Weights of a small transformer language model.
Training: a variant of Adam for these matrices, 6820 steps.
Each number is 128 + 24 x the weight over its row's rms, rounded and kept within 0 to 255. Layers, rows and columns count from 0. Numbers have three digits each. The size before them is the row's rms in percent of the matrix's.

# layer 5 MLP up, 384x96, rms 0.0992, rows 303-375, columns 0-95
010:130101098116137121101107155083131108122131154093103124140143133146152118147102092097099125133115125145141173138118109149119096169139099115131158128145107130169054137096146112144080079132144145105114129132129150114095140168147086114114111096060100117128117131138107128167113106115153132135
011:101137128085114102151149153102121135164089156147153121138125122117082093125145128125118060126102123109144110118125145155134103088132138133115116129151116079113165117152112095140141108118133099182131140147128125146132143095100163156132139120172125116162139119136139167052142123116149077127
018:142130139142152112176094144137151129145142165109135109139145141122162143157151111098198133136134149187135133155150140156171148167150171093131119128130125137169106152163156192135147133144129152133147148128156169146139150176160140121158097140123126132136132124150149134143142132135151147167
012:132185103126181123147146141144161135147151126174142136130152136101113145137128107075082132117130122111134130111123121106109108149077161114112056105128144108155163102091113109144132141165124128191127139108134143141089139152116133156157153143129096117100126117092141154106144129129127159152
012:129124120072101118109133133110133097119130142114110113147109109177140124115113131084150063145109146149155068158111151171114087069137121118137091131104119085105104126154123117106092107113135108114115105101130109125158090128142112095100088090148149121135143140098137117155113129103141117124
012:167099138142121180128156109161128158134130118114098117105116117125160161134155149138190162133147106135139112095116111107127145153154146132168104143109165151094125145174154167111145175094105137080132131138151144131153127177110142120116125136091135134103122136114145093142099177098124151109
018:136134127153162145187101147155144156147149125155114142131159157098108137150175106098140171131138137135110154124155096125157148182103181124134129114150122136155138131098136164124174145187130171172131138113139149123114161124123132148164145184115117121117125120139117115117145126163126162142
153:131128157038113184142108113120119084105131139140126180155115173102133110177158133116155097143156130148129090103160128112153156159141140159135122129091120121128163105071088123146131132117120105148132116122123111123111139147117132074156117110143113109116142111114101131126134131154108147141
163:100093152145091119114165127096059103080144108078103143141135121171156151168150092105160111124128125128113116140130127158126115149092146148141131123133130070130110131081127098105133109148122137155141160112098154167156117155123144122147111100175118132116154109138103100130122141155100139124
016:111136109113137129119135155131127139151140138164123161170161180115075108129122128103055119151126157110147151127159133121129116112099117218119138124141127126141132110091130108145128096186144140194121134111115125110119147134136107162109154123137138112147144139130105145106148105167133145149
116:070176137145109138086120121105128152162132120154118116096113139090101122140126139098125140120135181113093113146145150135122078168096133095147132145147139114120120102184132139144136105110112116129107151183097123140131158114161106102140163150115091093134151150156125108107122167124115145083
165:084121124109166092131099132153143095135148155125114122122161079162130146105144163135089111184153126113112140098111071136136120143166121153113132121104118124119120179135151121096131134149122138108147127125169181112120134096124141125125122142127136117137093134145110100121129177151048125146
010:131137147112121175133158144169145159166119140135120149162128164134105137125129152118092112142138159155169117104131160170125145104117149213142117174112163129107168135155155115143143156163129142154128169127122125117181159135146136157147142140144154140136173142101150129107130140151143151126
011:107135130148148118131101119125128146145068123114166136136094126097074115140131072118122116100129109095092128147147097111096153128099089109099096111100111128075140095145126118134139115131113150131107124102086124088121126122119113099169094147106081130114116103110160074119130112161122149153
010:140073142123109159138128162153119114152166109120090128138142148099113140140181116135118173119125102141156122117145109142180106190097145103157169115157128129137126152138138141098123113114128167157168158149111120126150136118116135157102150116090149147125150112156099100079119141092166124138
014:116121142123091155104180073135097120115109111140150143125099119161102117101115151155106103129125140111135110116080149123115117050155101176116119141099152126083163106142133108138112150085132097102126113130111107130150113096101144133098144119164140113122126120112114120105130129103096094074
169:116129143132094165131106121098093173117074140147123149104107137123133144152114080098119109136131126125169113137139091167112131123141149135152168104092146133096129118100064133154120124117143128140146137178088116124114149138123129111136175134166081113128104100136119078145128180144106111137
011:138098114133120142090121118110130113104136138103109117101118107136166115128123126130213147129128132137106123127125126116119151124167115116147114113111123138122079147157153159121130137117133135034095086120150140124111121159119114083124076113083125127135095149141125109194116139130091136115
016:135150132118104112129129123133129106098140149107140100117085079164174114117135130143228115132124118119128106173094160136143127102172134064131124108110118105105099143174132167120139143084128107100131104137141125178143125127140144093141098134147133143114132133145136140158125149116132111118
012:129093133128133170136137124131121150131124111167095171124161176105073138128151132124054139135134147142112128073139103122120141131091108211129145137123152151138155115099121089124129152165129143145121124095135112078123129133106108149105150124117147095135120136124088100104125123120095143116
184:092137165085152117157071144145158150143099119103142149116111161111116125118090126109089123170145091126166085155102101142136136132134146149113142109139111125128136117134137133118163130159142135117138090124118162100119113150134201099138137135123098127132083102099129138160121161146099074148
012:131066170154105158153119098133098144147086138092138146132098182125074108149133143163107127122120143159136114129148131168159172102151100163122155158101142159086142137174161142134154142110120126124137168137120133124169134134132125117108106122115165114139144119131122071117131125108122114111
016:089185111093161083108113134109124093126147130166098127137158117137129125125100123068089077120108124148134133141137140133113094105116127179104141117153113089159104115092127101135081074139134123165127099114118110119099137136112118150111133104154121101137126133131092172117149107122150120157
141:099131122137103154119150110109131158149085098095111170103125138117110166118135135155133127158086149117132136102120141170132139145153146127115156099124103103116139127133127137124137084174138106159104170085060127099146124146086115144141108106143091132129102092145183135155135168127127117091
167:126145159139103138098118110094114120150133119134145138138119114118145177146132133084087119155124145105193143143164148140105159142140103118128156121112120104118160150134111148117138120096174133085130106131145115095061139126125149139167151144136081127152101058125115085157132147122104109124
163:147156094128125140132128086137134161138106118197175167098117122124145150124115092117088083136134102112136129130105166158197154109136113098124190111177139134118087122161151142099128113118130131175119145119117122116133121113130159133124124119121083115137104091133111106147125148109125129147
010:123105139089079183135160144119110146126106159134095114139154151159079109107128141104116125126124169152158122114105134171145104083182088211131138159149142135132114144138160127137125126122122141086133160142130125095143148116131133156107132108138159117164132117145108104112151131124141117095
099:126125148102145141122117132104143112141159081148140155131082134087112080161134105123162104169123121122110134135088139132173118100114114069122180150099093154128144088149140124098158149148149124153124133146169118154120183104141112079159141144116148090097135135137121118116138150126122125109
015:122146135099110086161123132132116125141111166106148088133102119112137122134142117083177091126116114151139101173134160171133117083154137069112098111104120102109121144206143151127122116092108114157144127138126135161161148142136143105124095119135144140112150110122162115108137142106177121158
012:123159108098135117074128119107136082142130127118135153148129144153154124133082137103104065147118137148159138158163154147101117102148124181130176137139112102156094113131133123127085084140145122151124131113139128131122116170147100110090099098162128113142150171132130180171109108119139134128
145:129104175109125120139097131137099083101124108163158114136163141138128116116158136154141127176124127140139135131132148128090113134155118113118137150065167143127174106112132129098123152159130137080075164094130128108114103150117143085106099096134153113108160092127096126133107136154107101177
173:133141154149115133118112093137102131115133171095169119107149100151113167126146104101140122125160146139125151162099111165120142125118095138154150115113176128097127132154112134160135108164129127142135104150098114123167129094116143110151147149164076125157080085101095101189100128134127097155
010:131108154161122201140138073148119144114102085108146153099101131140101135139122138159127161114145135115099113097117101123099170096142133172122109130106137145068156108130117121129130161139123139078123135122108113116130088121110129145156107169099128112138139103106146087145113128149085137083
010:130115138101096128077157063136096114112107109099129101088086120125110134110115136148151104109118104108130107113098113104158135108167136114114143136131151127098124132148143141115104117068105092104126134144125115134119126111087143113098124107149132107092116106160117118091106135061116094073
127:153115107139119131126130093143122167110086119178128138120110147109126156146085121126117094192117099161137126097137162162187145122148154114156152115147116129131129116135142102143139101128136130156104138146065134119112110104181135089146137126132130080174112115164122100146112123160105099134
013:111167137109118151122127147133157110166109111136100140128167111117128168135133132100076105115129144147132122098179108108083106124132176203154132139127125131154142113112137097108124085175110170135128149102133115076117137154123109155113111095159101119165115154110136148130102114145126154145
011:124092130128116144061174133125104111129168128106103138115150133163171136110129166152169147140126126149154143105117146106140118133156155194149193155150147137140122166136138137112113123117151112092140140156148120129108124140106146137077131088127154121145125157165087161148111145109136111115
011:105136125082110106126128094083099100117098130068118074107106095126127122120105109096156083096091116150127102126117125130117103094177128081104118112131102093120102144155131137132105073096114094103134126140127121144096127115104139105108087099132108112114101099140129132124119117108151095115
182:139123136150094137112137127091123149113099123098110142102090111128178130183129111160127168121124120130137098134163141170128156121100116132106162093099134085107106142111135122097117144125162117129141122165148128086135153124119146119134139087191126114159177093152129146124083145155085111152
132:129160176172092121113114150126098171110143121149109166088122112112151165176145115103139135152154112117129115171124130158112136109109115135143140097132100148124096150146154120098126115115156127176177139177108133108077106137113105120160135129115131146098100086175108117114113120111118097123
011:125130102140127122089135110159136097092159097153103158103131104114157141118104129110092133136129137094109146109096133068105103132111125165133117110099134143138139111065107086120101122134139139130109082105115118125104106140122113133104140109118104100113096142103085171138093105138053132105
180:101147110153107112131100125096103150104103161106135129107129089112126148155108119102077134148121132114125106134135153172146134131123143121135174118143172134149118128145125115141152144156140138140140104143092114177135160102097131118142169091155091093132103077123118125198104172160149109155
012:133151114132158103174088151143142128120150126116100121135128117103161132144157092104177124152119100132100138165129113147159126189083158036132145098152077109153097123124100151085141123140149154166134116115129135146110123118136130113135131147122106132111125108154135107131113118135151142164
010:168128135157144126184094169178149137117173134132131135106136137095174142128151129149182188159130128113096132148140104092151164147114148086143107096109118171141149156110114180116161144147124168141137140126155150159128140139146130139144124153125131143130111118148142129134123147170103139145
013:117155127143173108183097131144154118127144138174103128137174136098122138147145093066123116122138163163120133128139140118146124132109190165106085106121142133183136111103145138146149133164122147168127102103136143133090149158127133162159135144130116099139102135125109162100148115144092139153
145:126169142146126147114106153106108111120162116159145124136116122160133147119145102147118074118109082165094188117141155094090143119156116124121177144110126118117154144120099116111101143127115144124114088099120150124129124135151193115158142115094103179127116126118116128141095173137100112176
164:096133157141130122141160110167143112153133146108154123089120138118115143147105111109129140131125157141110140125127087145129135154120089153139107118149102122124099117118129117083106098099110118114156164103123183161158179136163124160122140100144123119129172114088119134137106181128042155115
202:097123136113134123145141162142090162098117154089120157141116117123150149143116098084111105130104129140115150129159173142129119111120122109131159064074162095162126127121135138135127126134144117145128137144129162187174124132082115113127139104162143092155135086157143100152104142113103124178
184:132156171098117131126100122134131173107134167145162097115135133098152134141107130071063134129145143117095118155133126142125096150089189131125113132147118102127154126176157128101155083108142141099135152171128141145106123125137128120115167144100078109132124138118122106163091147146145095135
161:154097117161077125148161105102122136087135134089082157118090128135153151153163099114154097110075121107122116150140112177152131128113088113163154128089131097121127153111113108138107101131144127136132167134079140165130121115177113092150112118148129073121147125149117149138117126123124139150
008:171120138129116165154156139107118137148117141158159157135141162167088118126104161133098140124121153130142117132107138165097130084154099162123032147132145143113127091134142120174170177140143120109115156114162164131135113132126124132136137129116130095149127141109157105145162149096108135121
202:117145097124106168136108115122117141141119139152159197147122112118121118150148079109082128107113129108149116122103120166122158120137146129168161142101140145148137119103093135165115091152172148138158110141091139123127111150102123130156098109163056086146113092132133110163143156129135101141
148:121136135111153186123149147083111107113170136122111151124118124139185115195147123114143148106113116148128111092101133158156150169104139163140146137106133073116111093086110134102137100116115155133138154113141134116121121139145112140137125081173115071151152148103090112129112145116106134118
013:127100122128129136124099102142135116089127077108100125096114091108142146144130099105130161108133098088111131095110087082111119168110142080135094100117101131113113108091111097101111121127112157086130122109096120110102097127119111143119131142068090126107127101105123097132085108113079134106
015:088152117103114108111138128110118117127104124167133130126142128117065107116100122098051105101123146101117130112134130099104101085135097207101116139134131120142139102080124084144103089134114129137116123111104107089094145112117114157117130114156117102140112124117106156097146101149103109130
103:147124144104159107071144157127127135115168143144124155107127109082120147113126108138101116108109102140118138120114085144154139149141167140112160098072109100118094115109137130132117134116157150114150147174157113127126189129139163150097155135144143110114153108077117101118144163130150091182
131:126145088099100190139136137138148094125107094129141115112145116155138130181117074147110148118122158169105117132122146137124129138151112157156101143096110146131122148080118125113094130153109130168143112141111147107139186133126161110110127068178116098135162111123126081116112125124097115137
190:112064130117098179151109133115106145069099124120118157135102094103142150158122091105106118166125111149167114141122134153107161169149119160115141108112145119114134133089104144144116146106175119139115111143124118169129180162112153123121153089165098102136117103129124135147123170148121107131
012:121174117131177105191096120107141125144135127173129143127170143109099132136153125092092094120115119165107113122161114150120128130082140147109088109136122105167165099110115134134146119165145113197136108091138155125111140139098128149151147124160118101146115125114128137095168122118138136175
184:128140136159091163137120133120136184090105128144137123114105126114116132155131108094117145143128113102101105131155156182139115109125155128151153105099111112135136123107118104150158131191166157134123121158091115160104090083102129086132157104147115083172138115163166119172125126140129099124
013:088135115094137105131095154117156120139116122161133144115158141086070112128120105100090128110113145103134134111171113102140114127101132173121124095151118108145152111070116100121134099159126141187138125112107136095100151098124113180140136127153130115163139117131104158085149092155118110164
019:140078162129098139137123082118090142138087147074140093125105125141117116140147122156185117119130116148138105122128122165159184105140114086121152137115133132095131138184118159128123115102102118104145172150116132137178135100124141107142095144122143154127130126151159084110132147098150099101
014:102181113086148087132138125092132104130123148162144128145148139129108107116100131078097080132110149140152118140129172161133118065134114161094114122148125081158130113125118109143111115133144097190125094123141134149124140131130132136125126118180134104152146148135106189110168110122140111139
014:133066144148114133143076126120109136122110110049107099119121112103131136143173091130146161094131088149121116112135079139148139148131134075131120119115112130114096138158120134096139110120104152118132131111130132104146119126109112097119103135081098134112118112117151052128092131095130146108
012:122180108095139113140130156134170111141152128157114146148169126129133143130137120067082097156124140130142133125131148124122097139096177122138124112144137096183128108106111117119103088183143152193136142105151131113120131150145121153120160111157105126134145153107136188128124109134147161159
009:107084122133127127131140098141109141134109132074128130100113133082066102092144108163171143117127100118091115122098122123144139112104116081118133101109138128075137143145098136093142138092141121109133098147098129112115135072069136095125105126090117141141127082128112096095128120146118115099
178:088098147144156151156132103117133144117113104161145174114090135096129121132093099116122152160149080152164090148111129126183134137180161131142127156125118156120121134106106105056106164121113082114140129132125151129139165132158151132108126109160096084125108141133126136110145165128113116125
013:137113140100105168055186115148123105124143098146118167131139116151130152113111169144063123144131140105162130094121122097105096106141117208150154150124156149123138112108124092125118126124125125133132143133132107101136111133116121158072159087148140118124137146115107148132109135108118131096
012:134173117118131107132172155097125131121146168171151120139161125174154098107111147142147091161129164140149125146089168170137119079166122152114107161154142121161133143123137134166147137122157088130127127147158144157134137128148161137142158115175139117160129135150132181129173145125143101119
129:109116114106113174151123121125135109117102137104133173124076104095143162161168129131104102154153119156116116111164157138098148158118116138157107180097116120090137121120080137129131124138121118120117155141113118147115170139103144124137133128138077146181154091119138069139113156107132111175
014:131111132148139150116146090126120154114101117150152162108105168127054109127136135158145166114140135103099113105113109113128178114137083169109086145106152146072164119146138130142171189126122110107104103116129132133128131115108141120170126154123145116117122130146114085118166145123082126135
014:132098150122151156119150091157113161151118133152148165143132201105049125146128144112075158127131135133138138102148122129163171136088119168109131129124165156114162117134121140141124151133114123176146172134095136105156150137130134151116145138111160122116143116122125090091159130133148131153
146:125087129157133125129136135134123118122133099138117159118104133129131128140122129094136110113091122092146122174130147169148159093125084115113149111162166160135101103094125127082128109160146086166157156129079170132139160147135158115170124129130108106125116080109131159158130140101120079079
# layer 5 MLP down (transposed), 384x96, rms 0.0712, rows 303-374, columns 0-95
010:101136173151088139165171098144124156142156076122113121116114134127129142125124156128180102116141117140111072104129151133126128091126109129106119128112146110091203127138102154110167149133095122148175103124113113116160124104146149125132146138180131148144133106126136120100150161141078113120
012:188121132125137156086101119174145113093133080115132119141111109087153143145103091144135160119145160142120146122114108114125159184145156151164132128138139185148107124087121132105111149123103150066128134116147121112149139145093102123129123133095119123094141150098097123147107144101115172118
013:114130102130113129098195122115136153145130088163112165144128129172106125119111158163104127112160148116115131129115094145060115114115095175165172147127137121086156156101104090137161105120148110151134150147109100137142145105108122144132172121129128126120150138113140134129161172153100099108
013:125095146136085127106124078113099103088094136107123124115091096152156071101120130182135125137123135139111136130132136156139128119164129147148165139127123148096109128160147114112093091130086125081148114144118109103150139082075109096118100122120144124143124115147122129164113129128129068094
013:128134143150137092125113147147133159142129065163130156134158136096134118148131116142115172094127093108121167101126079081162164162120120146142151117140139163134151126065114115144128148107133155155126128159120138131108141136106171151137165168120123098112131133139137105069151101138090149116
014:105165096115126081140108153116126105145120138150132135144163137150132112105111114119083123104131151129127139185153156135124122108124098125073137119118078094134102108081114102156142105151184134175129128122107122148107121093165103139158139141165138124116082132140112151128148066154134136141
017:128134133136116128108181104109124099123112169103144129102084104180144116117118148183148104141127121136123109141113171155098100110143109143129148156120150129126130154181150114163117096106133109097152135152126141140166115134140136108115127081143159143146156124125144163161131190121160068129
166:130169095197132091115122125112119151119151159096162099101146108141127130088088122140119145091141160109107156143131103153141094107093110124152115109162144142139120146175142124118135086126117141131108142096131141127141127093129132186119145133097143125153148156118161139125123106077135064119
155:069149128123161139153082155130137156125148148139120135079126151065118110101116135143136125130100148110134172152133141108074092143117139097085139137121101150137125117128149135136068117137148121118140081111177152159117162135121138093137175134105137119121103139133087125144123160152138099135
018:164125148150120143152142101136132112127126115095143098092085080130176146140138106177196132118121085150126109113111147151146133167157157090160122142153150144152140152165122150115119146117085164074148123152155140135149116118109164092109122127139140140124151114128145130155110172109126116136
113:105088120113141124186124113118102108158147098140129151158144112121144144125145120135120120155151105137144139141121107144125184119142093157112110120094146157142124149110145118108152099111165165137145132068123106060135084117103190118103081128156117135128113114100126123161150130161159142131
195:125122097099093155091156104082115131149143112160177129120093111080149118141131148140139126143110048134117124145154134134145118130111148128147136146132163160143139105127114079123137163110108131111094117133106137104092136143189094130125117095141103145127190123125142145134128126119182136141
009:128126121124134082101087138115098082085118075122158117092110103140179121117111081148139150111118087124134141132134125114145121169122128106141122102147092135160091111123121154106121119113141167098122089124140134143114071137103140100100115108121133089129089115141108144140136090088087137153
011:117118079124111116090145124114117106081148134169077091108153117149144129107137179116142122144132143154114140106087115124118086099113136112141148101147128125151128149144132100084122124125128089103140134171134103132124114132125133122080144088121146116147111114142095171134118167090155056106
011:126187120143154135153143131158141130152119162102172139097109115151165123127092134123151134110126153118097110143106159152091157109157115162084112153146121119141103109102141143193158139136145130077144136115141171135126176136106133101167108137149121153122121146100145174159127152145092127130
015:151147134115172126136074195124135139118125134139127124144168158081138132149141101118116156144119121138154149148189122112172146177141167106149115114139102146176103132120124136103122151140139162139114139118143124149104126167154140123125121135123142128114130159142128136144105087125168199169
222:094121162121120152136107110109101160100109137140126148116086103108139141156101097093081115148144139131180133146122133158129119165130168138168136127122139113119116120106100108136155139109160117167153119159088131118110141107118135121138132096161118099155103119135155095120143226130105098124
012:099124132127124106150142136116132170169145105153100125152166149145088173113141143097092090108147102118131120140137123127132091112106101103094133120113116106099141138097092090147144113125155127224132152126095131135143119120176134150141161134154138102118128116112131115076149095155137114118
018:137119125120145128121104155134131166168123113160111169156180169089085141137131134095071148127139167121131147107144077101130137116106128159124143132111121143128138123076113086133124138136160110182110157124107135085109136149157106173134145138110128112127125133119134093071140096122132153108
013:114146135132129099137132110124129086111136149093171092108091096161191132125119109158147112121109076120137113153126177139138098153145142099134090131137102099134118128169136158142098087113104162094142115146128137184137097109124160074116146128153128138124137119121140156160115132127147122175
187:085146113104159111127119126079128155112164102119155138121121156127107139084143123133069139145149145102140148119141104115137150148100175143142131149137104151109170123143117190096152137107115145098097108145116110119161103111119118105144120087125135143106146120095104151162104205131110136130
012:099170098103152101129150165126164125110146110156120122122179115143184155152131097109162138132141116110128136141124125110100102154102146109135103128157108094210123150098093139104134123114168166110111125131139127153112092138139164141111155114149114119109112137135113173142125122136124178163
017:187070142156085147121147084133137146135113098111149120119086120100139110136139111187136147126127091125139129078130115140138151178152138113190111133121155158095157115130122152111131147129105134079128115140150139125137146108089139094119113148121122152123166113110148097130098164136097122115
123:119164098107161095117079113169128058110172141131121111129145131121178131124108091135106137133132102118144159116123132064114136157110132127105135136099148163151107136120112092106099128105133133119151130126153150113094155122112154095107126147151161128141151134161114096172143172134121101164
172:131134152155112145108161145106134109187144134119134094147118139110178130132127136126105126091133142093112151127133108138131136115122110123131148119156081124133112120148121203110126145049141074096122111133168109080136096134123092118137153143096145120129137143164125138109162120123097171148
154:101157112106113151112137098122142129145126158107115129123147148113116109164137101146125131134140167106134104185138115100118100173116191101117114105121115112135178138117121143121136123087108179083123120139150146149121097122097110179106128133137136094089135144118145155073180166141116112109
011:164167160151165103141117163146141158145142064103134137124131137125166188150123106156154123117142104145135131155148136125143162194117157099138110124125133133150156133109105141153148157114148182143137138127148140162141098169153167119111147139147127103117150176115139132135111120121106167143
097:120136137154141132109164118141134150122101150138106106121188119164120165114136140119062140108122113142119137098160136119095118139142103185138101117164152121135100153113109111148123072116106158080156139118111129103147075141147128148096138117171089145138137136110119154144102162129175126143
017:141114111126131134100125146135149150130116059172111161140178134137136120141111130156107166114164165129120168097113065108114150167111122166177158141143124158145148129049109105105135132133160129110116140148140116108108126128103127165135158131118131119128122142132120138137142132133067136106
012:156109143145118137170140120143137186137147114166130118122131130104141143160151115155178163122141094122135141078125113117158152171116117121162111135131165156117166117115139148088148171147122145129130091161122139133131143107131171117147163172135128156141137100127143094080163172165131149153
180:121145086154138133120137121121155164143128174117094123100114087153111121151107113083146118104165161148126129113126093134150149118117119121133114119187081064122098145128113124153126106102118122159180103172143154134124153114131120168121171155115120141173099131124137134106125086113133163113
185:148136142131116154118119136138118140154131114135137130144128136102169122172125128104090144105105160080111138084141162129123097087151135116136154116126120160128101122112137137123141161097141106103122149135129148085093125180174145065152127102132127125113184178141144138082132083098104157126
010:108144105114146061115120173118133132114113186147107111102158117153113131115159137115131116155102103124131127164136153115139099111103119113101116117100099129174105126162145104110149105116154127192089094119111131161129097134153134124066123099130134125113088135123097155133125139109170137164
010:139150082107132155125093177128124163138131146152097127158136144082131106141116087126109146125134148119122125151172122123093134141129106140136107135116098095123089094101089080108152146141150135113115122090136124124117113138152088123148129121107135140104084147105097072130101084173162169132
138:072163114083152130115109127108124090106145137121127125148150140118113073107167139105113152140145101128116146161140155123122096148087147116106107136155108141127120124120107151101125150150106110110108104111145138121168139146119145158102097135096159157091143165125148153116175210142107138143
012:121090104131124108110145094083105122093132118140141091110084131146150097105121113166151122124121058118128151128092162150153141175095098095126128100119131149098100115135120135132124139122147115128100087160132147162143120117107147076111153154095131119102139077112123136130150174119134087123
012:151146129136138149185122143158169159173133139155151133148119149111118160143136102103111109124147114126155119150177153147145143162131116109124084131131122119119132094121119157159181142149144174163129114102135171140152149135163120133175144169159132171108144143104151127136138105152126180154
010:163118120129126152114144161149147181129153110171090169167158160118109139138136146153136141144188125130136163146156097129123166162120128164160137133090146170122163118080113093129168165129167142150125129140157120100158136144124122156142156147130138134118160151104106109132128149142108155103
180:173137093143159071135137119117137090145140136132149138123074130099120144122112087114090100140134078103156165119074130144177147129156159118089130151158133097094155151114125112111106115089155120127136139102136136137139112139100152122150114184143135134159110126132155145144125129157102093143
117:136097104140139172148155110129138093166138146146147093187108122114126140080150138140174137124154113159165132080096120134127104145143106125122121131143114118139171111140130115123107161091126071120108105107112131084139109131115090158145101111141147129126093121093132156178141080146121151144
010:093123170107146122156108112060124122158104177106169110124121140130112098117141131147117100131102076125168110132160151155165113105146135101125147127141129115112106134183141173131115117152090122157137137106103138140128146093125136105142123153137148162122141099134162102126153130125196129156
205:078146101130108151132078118110134170092128137099142132117087151139139124149119098085069086140142158121119140126130148152139087127179162119117135116104178128137111120113131110106127159128148150149159161152101113136134126107113139127167169106143119091139140119133150083128138175167137104122
012:114117118143117136123149101126145136162112155144151149115106094155091113135118171145120145107135175113119105104106116114077133077155109197134152152101188143104152150143162121171129133130117073111143145146128141116135161127126116132134126122128141147148145121102123136113156204128131097107
010:065120128123147113129150110071122121171067174096141115140138113170081118127137148114087104112140149119129110119115143163105101079124141132095171160128150113124089132180140096169121097130132093165107157116108146093109131114135120136130128123125122125121134111119133125131155135122164099123
015:149106136139102150102167096089125110132126135106156135139087127167142099125127144202128138133127102131138138131148132172119108165154132119179162143150119139095134170154118145116112100123119128105152146144123106131160144102077137095118139119135155133107191104129156138166141171146152098142
133:087113137119148139128133131139137096130136148118095123170159127126148117146135131136176180122142164130151165112102102139090130126107115141130104140116083134145122136096143139111103110106122109144125139159183121146156149130143065091110111113148177092135135119173078151116117088081131122096
149:148120103101124112136134116154099128135149132135142140135167105131107127119167107170083088096103175107133138142129125107135155133132124078082123149093150141106157156121129095146145178145147151118128090136130084106099097119138172107147161154124173118077123140122155130126151120158172110140
218:119193110167132121107111125151186133181138149137154144127115147096117073096141125121120148133101102146149120146097173117152152110102134132117117158133141163157123091142140083133116117131120161131161150087142138099117122093160166142106146110110108152130125138092087112111104109117145100109
161:118122088152148164145137115129138124086161150133174141100120116119142120129133095122134125177113120136111121094119124137116168095147142119103093133075133156127161120124093083089140137131098095157149170059132162126099143118120174112143119159127174097157148134138129107157107124137129105119
157:062170122100179134117103121140141138145123103172153104124163116078112130101102144127138143129152118116125158117120118097106075122128143141100141158121108158104143087145149137089145093106115132127136143131171132126099139148123110147144099148119097181148112167130153125149120186112137146106
009:113154184133137104118144124176130155084142115121077114145152103127162141116135087152147134134115138140134139153144150127175127167110173105126180146116128128162160151135128105105093117111109176164133144155105099136131140134134166127096117126141110085126119134148123139127093069164133148151
227:130166112107152138141088095122136103133143141157171137116160094111137116114134147138063131147121108127189126125128128125144168133102137135176150125102138160122141092122105111121145109128144131145124083114082129068131153157081145114141134111144110114150130126154088120160143177150149091115
141:099110104121118092128110114140129150131118132134142094121128118081110133085092131141104125172143153089140127156141147127123139108157093101132114091114113184137155168143167115163103159135135134140133134145129128146129164152107162093151138158106137178098136086138176127096120128154105069107
013:099166135124146115136136131101117114151125210114136137120127137160096104108138179150127106140103155122116108175125161157129130070138109144074169140118127123121110142157161133159153117131145082173119118121108146147153163122127121107121119120155137141150078121130127142130160168141172127141
014:181108156145134155134136109122128138113138108101121108130108131113171154137147110178173125155108083160150141119139136167161144192125163075174126120151154151126122147167111152107118157127101153101124127148161122145161115141105153088099129120104135134130161144135146105157098151106150136125
079:179159113140111143137142117127115133125077131113133111140128156150135137141122144146115174167107138118128104106129152104136103094153130122110085170181122146126168145135117137157105164100098098150091127118095112132115083143147066129154133135098139136117112175127137166124137169114146152081
128:156129156133139107117094122133091165132155145122126089106109130083113127079124197137193127134136125118157106131136138133125138113099164124162146094148101111115154139127112122145148130090129130129135162098145086124148121104143137118149155187097143104097105117122145157116131057119116130130
230:139116121148101125118126137105118134092131119096107176098090102100128104130118096117091117086155201131131123113118132154123117150129145162155151105163117115120087122118130135158106156113161061152105148120117135141154158126146129132138128113136146119139117147107131153123123207099128183135
013:140081136138096135084176101124130086096121131122146127127089094139159104131102126171111145131119132103134167115109142130112121167152152145177134160130159161112125136139150121131081094111098139068139125154143091125137154096080131093115125142109122132101171113130137148150098162130115108125
174:065088103107135133120128129140145081133143150134160150146113132112092087106115148155113098119113117139154153137118163101091121119093136144145126143120120128141124089151131108107124117115126097150134146133135150161098128095146122157179140141162160167082157172143088102122178176140117129137
014:151111140155127155110167097131108109120117133095131092121065100133154151143121124167139120128121091141107119105076139165116123146135142106151130155151134173113095135173125133143113121103094152064110118133155134136161135139083132082096122112100122134127141125118155113156112195100133118119
021:128165083124159120121123193151145123111151100169115162139172151120118156136119135085103154136149166128120159150117111093095099148105134156115109117140093111149129118085133109120160144134178129133114108114121107141092109161151115175129150117121120087115110138132097172129127113123107171156
016:185099164154117170117123117166135155123131095125135145131111120116156133158135099177149150116140106138140156100135092126137138205142160137209141144134142184118157130120116146108104137127102162090139140149143109126138143118095147116122128152103129141124162127129150094134098143134114145138
014:095176079111133100119157132134134113126132161163132144111130129165114126112090174100129112133132165113090110160084146115075113096095089154081143125110093105133124121097145099160152122127178083120128133146094127132110126132156129129131151120137124119113101109114099169119157131138099093141
014:147102169159127151132136099124124133137122131124167133119080124126154094142118129209169152119126117129132147117124124150158152161159123156161157130141131180094155134147159156154111144137101130095152109162129135143150162113081137099148120162125141147130154103133150117140145196139117100119
007:099114088106167114111112162115148117114090129143120116128122108181117152144117143069115087113152169130129103143118090124081104101114139122107074136099083113125110123141125098166135108146107118108128148089132122145132117159171123146143104105106141133098132142090090168165116140111105103125
163:100134136132119162118170187103106144126133137144083093109137102161129110141115114132117133124125146100106103108152123137139137115054129144119150120128172158175146130109160155152096114146139156127166150120141112153114093139101078140102145107126101180132093164131112153094127105099142143122
014:136162146141152128186090142126125134131132168124152094122123157104160121133143094139154148128113085138138126154164186140180164166142141093120110122145114121144121108145143161117123152156146170134110106125136162163112140125157149103153115183151129152140108127147148127142129105162147176167
013:150101177124122155119095129160139146131134061099125140170114134077104137145119091121110144110122114131150135122161101103149139173128161115172138110118154139108143131128101129108107152121082159137138145109125098102129129136119110143123101148108117106102176153126113077103089068121119159130
120:090170108143126108123146161151097125129124120106098113123140154077109100104136134113108170108102147117140135133104151091115134127133118164153157090185137160158112132138120121143111111133131105157126137117089137139181112115101089138121134150095150130134126176147154151087166134091176134090
015:119144127135115115122124167140124106110143147137085105125154119129178164121143119112087101150125124136131145150153145114130077124112155084142119107143101105163090128138113122119100067115139178147152168132132114132143099129150120128084127081135134109132108137134129150141079066128191130138
016:147164127157132131151146154139134114105133137124135102120134103167200137133151114166165140141142135148133135150147153145102111165161147121160107149169111121165127149149154147116142114139139180076140119136166132177125116118113146128127127116158139144148117140168137185198102135134133152142